From a checkpoint of a small transformer trained on Wikipedia: width 160, gated attention.
Each number is 128 + 32 x the weight over the matrix's rms, rounded and kept within 0 to 255. Layers, rows and columns count from 0. Numbers have three digits each.

# down: layer 13 MLP down (transposed), 960x160, rms 0.0789, rows 265-284, columns 0-159
# up: layer 13 MLP up, 960x160, rms 0.0878, rows 266-285, columns 0-159
down265:091141156135107133083143104183102157057120163200182145123114122088082063077097127068139071146094180098123161107096109110134136129101092133078127109110127110129122132131124039185122150108094161111125152095212114106124135155136123137112098065140093109120196129134063148107110109135191120110123129087138165152114078107096188180112083124090089130169120099125106121150138142138118137089099161152118148118165196150042148162211147110124152096155113134136154144147107103134111077135095168
up266:150061118128138140099171118142121113084131107117144153055117115087107163138094152120073149057143134125137099096133174081122123112089142179128082153124097151114113119170171156132156119108142131133147127117130157118105087155130123143120171129125146141155126095163148117092082110115088090151133115125157137115145131139103160122144165126099165125099109113111094098125158114176114167140062090075107095124120143108160081173131109106127131113138142170144141125165102168137192090087125136
down266:174150115141120125130105135073160152165093172133111120161122143128144119103111177080156138151116104123176124130110128141133108094115125109106141137156140120167123069138100067093134123153126098120134158148141125124134131123144085136109112104143164116115120153138128155177145155083162172132118156144094132134126120097163129150093121146151107120103105143103117091100140000103108128138156148196117132206081150146102160137116185168113113139119143085125088162100128128138164162113123145
up267:113086084141108114118121166122109097160138077151120113140145172099133136123120190069155136123094158104186138130128111156154152166121115161115110114130048092163113107105153147184117126106115144101110143125091112118176116148137127099097143144097148127120141141130150168118123136132102092117172165129083142113081080132155145114147172140149107141181177126136113143134097147147126094149115181103241138081166147096155141171107129112108139200132124123104174074200098131089095083108143125
down267:071120147095062189121122134166129089056163111087107115166140129100162131159087157100162169132149136128134106129148077126141104101144141169143182129086115156090159137140148148118099112130124156121105141060139202161119116160183115133113130183098144074129128092140144115150143104131090135184180117093144118153078116097106154133133121121123079099148124102106111131139058081169140174143118074134130082124161149134126136102160118171099139115151072141108151126115116139141110145121161121
up268:086106125115118165106128198130088114134193069155149129125150121042110106136139078139124122099141194171129154135137112102092104132122132115176144118125091124155158172129127159146141114133109100138144115138135056129085128147110109183146092105151127119110085113146160157062116114100105144130159151167089120093090094129217115086234135180100131191120169141151068104144107111110103077120108166065157095151129131113125148137054126083116115108096111143185199087148123124102170133129198097
down268:133104118147084131152148116096131153115088128169094063194144174107134128138061121208173165125116130120112123152131155168143096152048200148073126162120110150139127141108099070166114142056183133165166137119148112131191194148143127123172086138113171112105150052143111147194092094158142133152147130109125168133111135090162164197138144129143097121117102124134122120111093099121139091131140134122144121186119108114077165126157028162134135145105127110138087142098182147126173156152124155
up269:107140085077081141154158167112104120088127091154130101104121158070142129097123197150114168116136119175112121099156107108138161170126087116126129081157095165165119117067125154092167144104118120064139100067072092155170122110085065112134123133134121116042077223153092127067129044086145113116152159115119121075079056133174091151175157130113114164154163093168074137108089131122102151131112171116159137140131119131149155101161167085116122140142144106127126134117164175128107145118079122
down269:132127137082120138161135114091102111107054163134118162101180109072120161140151121158116115150164108157145118154102177116082100166157113125129158121115070124141118140179099136146168134187143164144153088064087116100121155129087133153095152146173154102122119116117096139115113185095131147068082118107175135181138118097142075081125135142145115131118093162199087121111096167092135124076135150072112129139161143063145182069107100123155147075176072102139161173104165068119116157157170199
up270:125084166169121111113109142183135135132127155144149136118165112088197131156168155079128144159179117117100158139107098064160178142158185152103154158136102152151120156102087202084139157139053054083102139076117155027082131150174102110156044101145147090081106177098136152111095137130135107161107147067143150104164099122109092161149147080161173156124131175123133078118123131130137132106093139128199162049193215081137144108122091173089119220149199091125173133159092109115076098147128129
down270:114114116100148124142121141130120149159099155182181176091150145206088154104118117143107183111122140137168167136072078097114139122142227161108161096086120165149175073115151136176105176154133127144141073142129140131149143121148116094173069148147199168068178101143157125110176128151187160143157096113149140091124109201059153138103148136150097121112123104089137111167150220124102032171127023118113143144121077101128114150137194174108144092150158205148124203138146144067157133132152171
up271:117113161106152111109120156125117106093109130091087094140085131117114166138150104115111083137128149098102133143111080111137091109067141104129099140115069123151127141127168154175070118093113065069109139081088151110076120097103146164098089127160169169097107126095063173172089018119132103184114119063118136052065131155163088132139167143153107147150096118135110134209085155144153110093196115094157157097102073119103113124083128130052072114131151121123151121107128154088208109135045132
down271:151129172107185101093165120182114125092132155096153150127156138157155155139106124129111092168165195106137142136162091118133173165110143114118056097113150229138146137168143192116151077101151135224139115139112131179191102137121101107175111181159105095182146153142128144095156153110122118156147060118120175120064136148130137060128187081111166151152103070059108147111150138125087122108151137156087148086148124111100133193097110176143108131169078175145102084073102117110104158066096170
up272:120113102156126130097082128149107155174175119138184159147086108126123199178202182113109157102157146130153146133138122159146115109094132174120142162155140114098143092153179214108069149078134089135140136139139081148095139192114105177089122086134172154107188113155127126105146076141131135230153099167084147132139141167151156181135128198152147106175135128114090102136122152138167158161111197097169060118172215100088176107184136070074174164166115152172109164251229113168161124172082159
down272:111160110141131135146129092169133152107147180109149163139128127139086203171127128085089164186144137078127141161087089136088137102108143105206132153109141154096217197147120099161107088175101087139156076124164087142065158133095094094102142171171186086074136053150191090079116068138101117137107113082117122075139069142078113120153121173180107089150164114137148121051144175127195161081086117085119107147200168100146112081140136141135117148131094125146155173154113126099111166206163129
up273:117094123090125127127109187092072130172139138165077156155115122045157191165116189156119171054090066136087161118087078091165155138096073115087076072159118157145149153113188177054213093149083173110107100135117075047107106156158155104132150087129147096163075184112091150139105138122097097133162213103180160092116192155102153082196117096137152114080153139119137139098155172136135114111133100118166136139188167091155093117125190076068119156125132122099167073174161115143117075150161107
down273:067122128163123123124133133208110096069119167127164030172178064105135094107176147104142115120102128074168147068159132159106136151152127162130161182132124151126081143143213129172064172127147144086131194125146131109136155137112062078150112187110040173137121146225166171140100106108120150104134117063135060092092128163182124133133145107152142131161084108126143074119189108101098131153143119181123099184093116093101104161102125076218195139161129074149066108142155097093058065118171185
up274:138136091150134121108133152147131169134149151144091164146124126067112128062158125130142116158089138084136145095106140137194121126132067168142111114163096149126124111114088162135111170177057198107147110118164124097175150141114097139168148069127143168089137077097132137111119150124079143109127109124135110112144117199130140136145110117169148184129184160153131111198059153105089198147166137130188082085155075153166108132121102151132092130164180134173069120083145124146125115162047114
down274:127077116092122130106093167114161052110119107161182115140105087108131126139142138104135106131118148110085152126135137137148187073097119129105074104085120098129153148116133104136158115044087135126138070108094108113098200065115116116045124142138047133121114138145134184115093106130074110112147151142117142143129153102148178101165102172075142133112127135143114163149160126110109101132132069126108169150162097207086122157135128141143110145232116152088081082096137098136066177139093168
up275:087063191119093171128160122134110131146111139171186061138090146079137163097099148082124125099087191125155168121194095047171150157108140135184161070163116132103134132083111118087163067080113016130154156165129053102127122203111097176119149127090087106125175174150136155141148166123174107142181123135126124138179077106131065117106156104133197099163167158169126140168088119137148167089112146152160148140140182135120180131139091143104141166132108143085156120161112117152122147131114115
down275:114135083157178139129118079113155112119110118125035188129142143153157190136104108152193114120133084145098113126085154172128081092157166152091139140040097150099112151085133162121112170140109169103193071116121116159138131187140165100125102152107136085157102116123199141116148143062147067154078118111111153112181142175145146116131165174146187131119086099114177119129072080141178146112126145180075130184162114144093117097200132109104123117108103136165086120108118116112151156164150115
up276:113097126123163180077141166105106127124178091155059160134114207127107137122151151137107175104119139219136046113085103120138173111096072129186153056123143157135104103055152172127165202110167127146142137134155133077165068205059151144067070105079153159127133108118105116111107171153120136106121128107190095105087122160182168086129082241165154146126170131101115148089112121135123091166079181096164133115177168126177173127170159125120105137229149127083125128084166135113107140181128074
down276:166119157158120096116136097169157142103077127112093171090114151111147191086099143152115105134142122110169133141092079205155158112158082146071137075106124105113146066057146071170110123135134093151168124193189155123170194076124106115092114209090134182136113136073155142156068153162068123120142136114128111100151103188210126105090166144153151132150098155167153075151095124148109089128096124108154022145075140082196144130132093119085082154159108085082191138104124105134180099149093137
up277:129124111159134167107131119115134136121133122232135149085159105149131115159120104092151098116142130094153061105130129160109097109085099146151170122160118109119127146117173122138135113109163076132153142088104107128101127167123036142078116179091131159100101152164063111101138143103165075102167178135139072138076117180159115125130108130080150151188162162128121131134145157159156155129127137117090114049108121098080194137103132093134110204093127143095136192154135127106131130076160143
down277:119173134168124175099173122130098132112123108111114161131106107105127124152194104121162118151099141149130079170156181104103130135197099129122147129137089155170109137115147151141133165148104084159085126192143151152164170135131117138134166082219151135182122091147134140102149141104103152077108074169125147092063162180093104173106085137161081088150100103160101137141100120086152126125065089133115122124148113154131137109113190202090137093138131131100186126169122134170133117080115140
up278:131135147150079127052122131149090136143137139132092118126045104071176132126164125158066098176100089224124141153161162015115151159091095086130146155122114112167041121040095111105113133115123181170183152143115120107138155192129093143096121119099109149045103185139075097114125171103144154155187115144145075139172144095077175087119178162138114125114142042171079148151130131103118130111097112129182132127120129090095166173168101079122094139185110098132156167140124129155146056140154092
down278:144069139119134098101195085182110121204102069137175116116093059105170083134175175091102135067157118135092143136157134087061132167142126115091143099036135161119137094113113157081075200166107124132182167131188091178130107137118093107135073179132098107094116112121106167143123113194175163112081111180106075148141132162102134096182107106160136120172069083108123151145104122142100147083129089146134135104132176095130147160130047126184125034215136151145143152111101036085104057123145142
up279:095103125101098170117151169120107141160112101138075110180106114116131162149137116110103146129113113125111074118109095097093139136127167187140125089097101169135135137106122215174087156125159110088074156082135124091103191131117184158061127089154089145145110139084152155118134067141143071078097140190109153137070141155102167087152134155130131103170081162163143122101104150136174131165107145116146167097150154110083151098160125155071128191122153074151160143102142113217204083125111126
down279:085124070127127113062137110151068139143172118111139103126149104156130109139109171168062130179116139152151119092106057162095137115178107144074183095105143086136177090148114111177135088192135106136109109140113111173086054104099137090145154117143094122134135124138086127168140130073143144130131079069110072121153135108105080161128166129124131145130104097141118153115070125108165157162107076111095086132138109122159174095226110173096156139148094162062143132171139070133121078134099159
up280:128090132123088114130098127116099148152181138136099105141160139123143112152173147123124142145151129142137128172135154092115149131132147181112125132108139129130133092110111176140123147090127066127051099157123130087083137099097103088160125147137171184115073134101062091102147118106157142139123163162159132091134083134144113090150157107150130086109085126142120128086080121133152163157061150093127062106106214106132146115216092134175165146144111092173204136168072114115134091123126101
down280:151108141045079147117112124092132141087115129132161130132151120156100152167080140102190142170144072153107119182184186154094108121129092123128125179144148162182149156133133088133121103104204134150129139105191124149091123144082120076085137171148146116107154089137190128113157121135146093130159106109133144169154111150131168183166137146132165115141147128139153113170120055100121113090157107101152118152108093129085091148103152137127079155099187136121147162114137085147136137128141155
up281:052124162124127106084188124112153136108140146113153097114122169097144110119118135132085132111099124122107115128143122058112071123088113085125153144134127128182143094095117120126142134152090071094088093120102076122113101138131106091168119153104102161166163131098108138131131148115124153167156117129125135112137133170102109169131139140102133143119126113162147127178107089140194150085051119087141085132136107067111169152123118137108144159120106138098112044132112120097128126104091164
down281:104152152139134125113130100142065090136138124103078120179145180096097123126101089157121205152170153111080148138055177172105101115086136062150115121157163155139132111191157111100123103153119129099121124115082108121148137154132146133094100161099111119157188126102140129117143134122100127159100106141165097097144173158120154174177093107108118119122137082138119119150083104067138100116186122139123127150159156071153159167130082087161127051097078099113110151125153130128148135150162091
up282:104157176065124168129100201132052153132156122125084030107046166127120153125141139107101135090104125172139118099101036134137163101072053160112115094115122111162126130156138114085132176121036147070125157127139071129121171173143180185170116101159184103143153214127088148104151120145098142176098130074190141136088117184156168152153133161117135224130066132093163084136082164175092158108163126138171140120107100116170094141107153061118155119100118111159134127082154170124185095170120156
down282:120078180096113183142130073113171140078096079129164174161116081169101096155139134091192135120108152044062162128100140138122220106073077133129160167096128139141141130057110166094138099107141126135126135167118178073173124152089125174076133157123114188111122161129154087155128198070121144104151093165130124123124173132206115101151177105117125112152115166128130128104120179050170109099182138075123174090173212085142181098135121099119139126180171152148053156156090181138144084109136094
up283:099074150096217113143098132092112168111159110158107127145118092156140152108154146119113131122155122156129084196158140109123140078130135117142117130168062153100094156068119169088122149103078147110081054077125155112181177130079077112121146094074122131119093147062125108138064105105132145099154170141148159118176141134192153127159164099124125116127167186108113127116130221119142136102122113108101123061153082091122136135167121111092160100095097147112148149117089159121102145147092111
down283:149144161122166177150118096113127129072125155090155178104137116146111089157101086127110115162186033100130102189143199129122071155124157138078132158162173148114185121202063173137133083118124118180107133126122164120133104134151157136154142121128161147134142145144152104188144125103136131080142148087121124086093165093078147158071101110125132115090083103108106105158166081143139138077131116149106177118129131150121180127091083111142135103121089130083111179116131067099108173083081171
up284:114123101134141134170081152155137141149201159191118111095141147127146119162145086116124157117153123101137136137119137128136147190137152131126161132130079150103080174197156192143175186124157027088098100153109176121100160139096190140170047118124160156142106156170108132091097141137144100190153131178141136067109097051118072129097183091217166182147131131160121128128139125179109139100124142083215107080129085117159112172146092189140049118148191128169126155145111090129131093117095090
down284:117166099109121169128141100118172210073071043175104117156136167150128158200105155110183136153136119086116103223155098112104158114178103188199145166138125143135107160132176127093164084135143136065136076153141150093143144119083117120150104132057152148146173163133122148114098095150104137137125091168129212135136127142095217106107130113101127108126177070125077102114085103123184085117146099108152129153103121137125116141084101112112136083143134139106124040164162104134160124115109140
up285:149123131092121101140114185218130151106133173122056092116158106135079094130130183064136143106140133168097112152153123176139106158101106191125190125105109100140092153121111116128094166178166124130171087109129109126139123148128140183121084131128165151133125137123158149169126118130160132118127186105112126165111110179127137096144121102212150145110121150149135154124144141210145100175131128136139103059156143138174120143141161153109093114176147135175113140146136085133129082088137071